{
  "n_layer": 16,
  "d_model": 192,
  "n_head": 6,
  "n_kv_head": 6,
  "head_dim": 32,
  "d_mlp": 768,
  "vocab_size": 8192,
  "activation": "tanh_gelu",
  "norm": "rmsnorm",
  "norm_place": "out",
  "norm_eps": 1e-05,
  "positions": "rope",
  "rope_base": 3070.0,
  "rope_fraction": 0.25,
  "qk_norm": true,
  "attn_scale": 0.177,
  "bias": "none",
  "tie_embeddings": false,
  "parallel_block": false,
  "extras": ["some layers without attention", "local attention windows", "gated attention", "value embeddings", "an embedding shortcut", "skips across layers", "capped logits"],
  "init": "orth",
  "init_std_qkv": 0.0278,
  "init_std_o": 0.00491,
  "init_std_up": 0.0278,
  "init_std_down": 0.00491,
  "optimizer": "muon",
  "lr": 0.00987,
  "lr_mult_down": 0.7,
  "beta1": 0.93,
  "lr_head": 0.0113,
  "grad_clip": 1.0,
  "warmup_steps": 0,
  "schedule": "wsd",
  "decay_fraction": 1.0,
  "decay_shape": "sqrt",
  "final_lr_fraction": 0.0,
  "batch_tokens": [65536, 131072, 262144, 524288],
  "seq_len": 256,
  "doc_mask": true,
  "train_tokens": 631300000,
  "steps": 2992,
  "dataset": "wikipedia_en"
}
Each number is 128 + 24 x the weight over its row's rms, rounded and kept within 0 to 255. Layers, rows and columns count from 0. Numbers have three digits each. The size before them is the row's rms in percent of the matrix's.

# layer 7 MLP up, 768x192, rms 0.0976, rows 637-658, columns 128-191
101:090145073133148148117188119135090149148109125145152166142081167119117148129150155131134183166135102146102110112100180068101143081128148117102098100154134129200102117136106118132133121128176151
103:146126115105142091108123130093138114135117153142167156125150105119153129153078067135120122133088126150137135159135152118115180075133115180172107130120184116066133100105109138101152117148121098
098:150129149149140101078119127141100090093122141131129080145106118140174133127063155139153100153112124128163102124161166171122139107128101150117108167164129143123100168119162149104101112154127115
106:115131138088150132142117121112117156091129146082128144131103124156136116125142084112116093122105130112186109148171175091111155120129129090151141136102098137185098137094164124147082098130134143
095:117142138144116126102099138135063136127083106131171125120145124145161117117100127124133124143145122110137129137140141138143131124128092153073100106163060080140107106158129173096102115122120142
097:137127131112100159143107159139091133123121141128126152106100133160158114150122141130126133083109132110115117103148117135086152078093135127164121125100197147135124168146153125110115137124095142
106:131115162093118124122123156118086100099119100157173050165129114131142129139101141124072104136185100137126130105095136143117071137123072150133132108126154121138125132089113149152119141153148154
099:113144160153103119152106132120150112074095136159075150155133132156158164116143133128127123139143117159150119122154144132109123148141149165117152150146132142125163113109134131123170107092176145
109:133134085093182161110133087128082081112139137122126112122097167157131122136097121112165101094144148130088154125115125105126085121148155167104130130174081090126117150156127143172100143114145108
098:136145146115122129140146133181098163087157115172068146126191109109128111099145127111106097163160134118169107092127113123119107110144092126152110140173107169093150134117096128133091099108158120
096:125106134129133106112158146097139140153144114115130156146160109163120116156150076111138149155140157169151122135158130151162180128132131098126131124090137149147143173136087119109134107106134142
094:135121152069099116132159092146145144162162107111106103093106108139130159168117108106149143167086159161168144124121150116106126126157100128118171125136092125122141125128124112173135143157114169
103:138116126100125164110142125109145166113138141120155142119093104130135125141134146110140129108133119104149165130159138121099124101106102109096109105072149135080129127161119162099154145143173104
105:096115141107116098146097135144156137122105144097133105075117108123136087132145127137156129122128115168170153115103161149086114116136043140086163125126116118108097138088151146145137092125101119
095:118153122137118098117119142115142139136129113075158139111140160088176125136138141151115084157112150091122157116142128113103136112112090130122128122126138066108147129153120110144121174139124106
105:125156146163097135113169120142153139099182129114143175117129106118132120159078133137103094106112128127157096142121137081171094113139109149117147147128187094167126092138093138159118110158144134
105:135121121152116119132129128170129124135108140140166131130110145162118170140102085152123140095121118149163076147135114161125103136131189188206171135105110153110140115125132140125178121145129140
086:139123115140110150140121112105115126117128134161127137131160130128089144062117184154124157108096156134167150146125148094124156124133170111160105126110154126133128088153125108101145120140136164
101:126153189104129168140112120137094125122145108106135123119187126152100141078104078134105109138155121090108115111116163112128137123111087151099162149130099099137148144135130123187158116102116095
104:121104121133118122073145119114085094160164094178149142131170102142120137122109119140137143109137137116127129143133144128130119154117124096167126116086154154163120167129120132133117070103104132
091:123109123105139089113129126142102178118152096104112121166111102092151084136172122113159115171151141128157157121144157129120138160146132118146094129140062118116158110098120146109117153101132127
105:123147132104177151163186129114145107120121087133117114151106190140129122161170116117104087134124139121099107124127167114130115105156093151179109070146115124173086156137131127126136109131163110
# layer 7 MLP down (transposed), 768x192, rms 0.0172, rows 637-657, columns 128-191
097:149162134132133157170092107121163108112142133145085107098138116107148143147159150149101158131136146164150164136134074175148137113139143131122143146162145083094090131063145092141120136127095110
096:145142102159106120115127111118167107117103114152100153136139114157139080130098108134131107135127106168124079103177127139109101169154153157130123161119131131111093105101098125076095136145160165
099:145137127183074121116119171144133139132097148149137152135103158096171063110120140118159150140141146169146110129119128147131129147152141167147120112126103138096126137087147055091101089132159075
108:127118116119126152148124121127130121144125146120110153143115120131125089185156123133145140088117092139111113141133076124205131149169172099080120090094132110163100108124142130120167150094095150
105:104136161149116127097077135105097133123114138098151187142081169156073106112147151121148144123140078137138151135111140130113128161148147184155115098120117099127131153182149133108150074083078092
098:127149127116118148124111143071131085148150092086092165106127135116151159107146128142172158169154153148153122144158128145119158081158120129142136150141175119101150168098158150085102107140147118
092:139128117115167126118130095106137148117118170135110151121141133145141132105124125134145154114111128094143131131144109097144150103145189131112144150132103172099134110167182085129156098101101088
094:151108130131166128100194142111142121131110176108132112147101133110085112088138115159113141104140090130169173159124146137153087129140119131107118147129131134159093141121103089135179128142148092
097:112120155150082099147098157109179156110109136127140162126141099102122127135146106155076131127154089110165112130141113142141150138112109087178155108104174179138127101107157117096141080135118132
092:148106130149111070102135111130183100119146115116170113145102115163116134145120125110123176121114115123106152147135147183155126195165123153137108116161123127135111113111163115128122140107067127
092:114123130112107134105116095136146142130140150168108111118125137120108132105121185126117103137111113119116121155077122138123092167139110120147163105185097114153114092116131083124132139100108128
092:147143122132156122129170173099091115138123089147135133085148103105128104104115132113152150127137166140138144139102128144098128122130125073132158127124095122163134093141137124110070094126174132
111:116121156141123144109155106126102160157147151132146132110120131163124127131153131119105087122151160164090183130096124156115141117144114095140122174094137128170178135162130114145150110101099142
099:181140109139122125137118119087102140128149127157134135138098140164119106155087188137092112105118103130134112090142111158152094107152166109168127149127133133121134102160134076126115119114135187
100:092128124125147155108168188143114117108139130127123075139117146154128145159118140141129161106119124105148157114133120081139131182136136109141125149094133136137122109139082154140118085113131109
096:103135091117144128142131114145135141191159102114117117142096079114157131102119123142148121173140182142156145094092091133138153148115102180119120134086154171107135150129136115106148171183162153
099:146162163103136119102134170122081115174133164074108154161167125183150130098178182112158150129150072119124126122136135087112138143144144127085120115135118100155165155164103110184128117132116150
094:081076126119144153083143121160117101137140120173148108142141103096170115132112147131129111144089132096091098145124101116136136154085156181149140139127145133161127146153106108138128125117121126
090:149111168128143113140113131131151150141093136153144106110125159099125136107165142111106188089134127145135104137115136121098088125134169087170086135082155132105113119120176116096085143128114140
103:114146102147144140129132131153153141113141175130137118146136130136116100131124138121079181103091145144095124118152139123146157151100148127112168150114135153107133160113078115145124139147093181
092:142122124151136146144128126139148145103124135181163123124175160132068161115137138182113100088089144160152107151112139151123126138099149120061165129126100113118112121115150098112148096096103110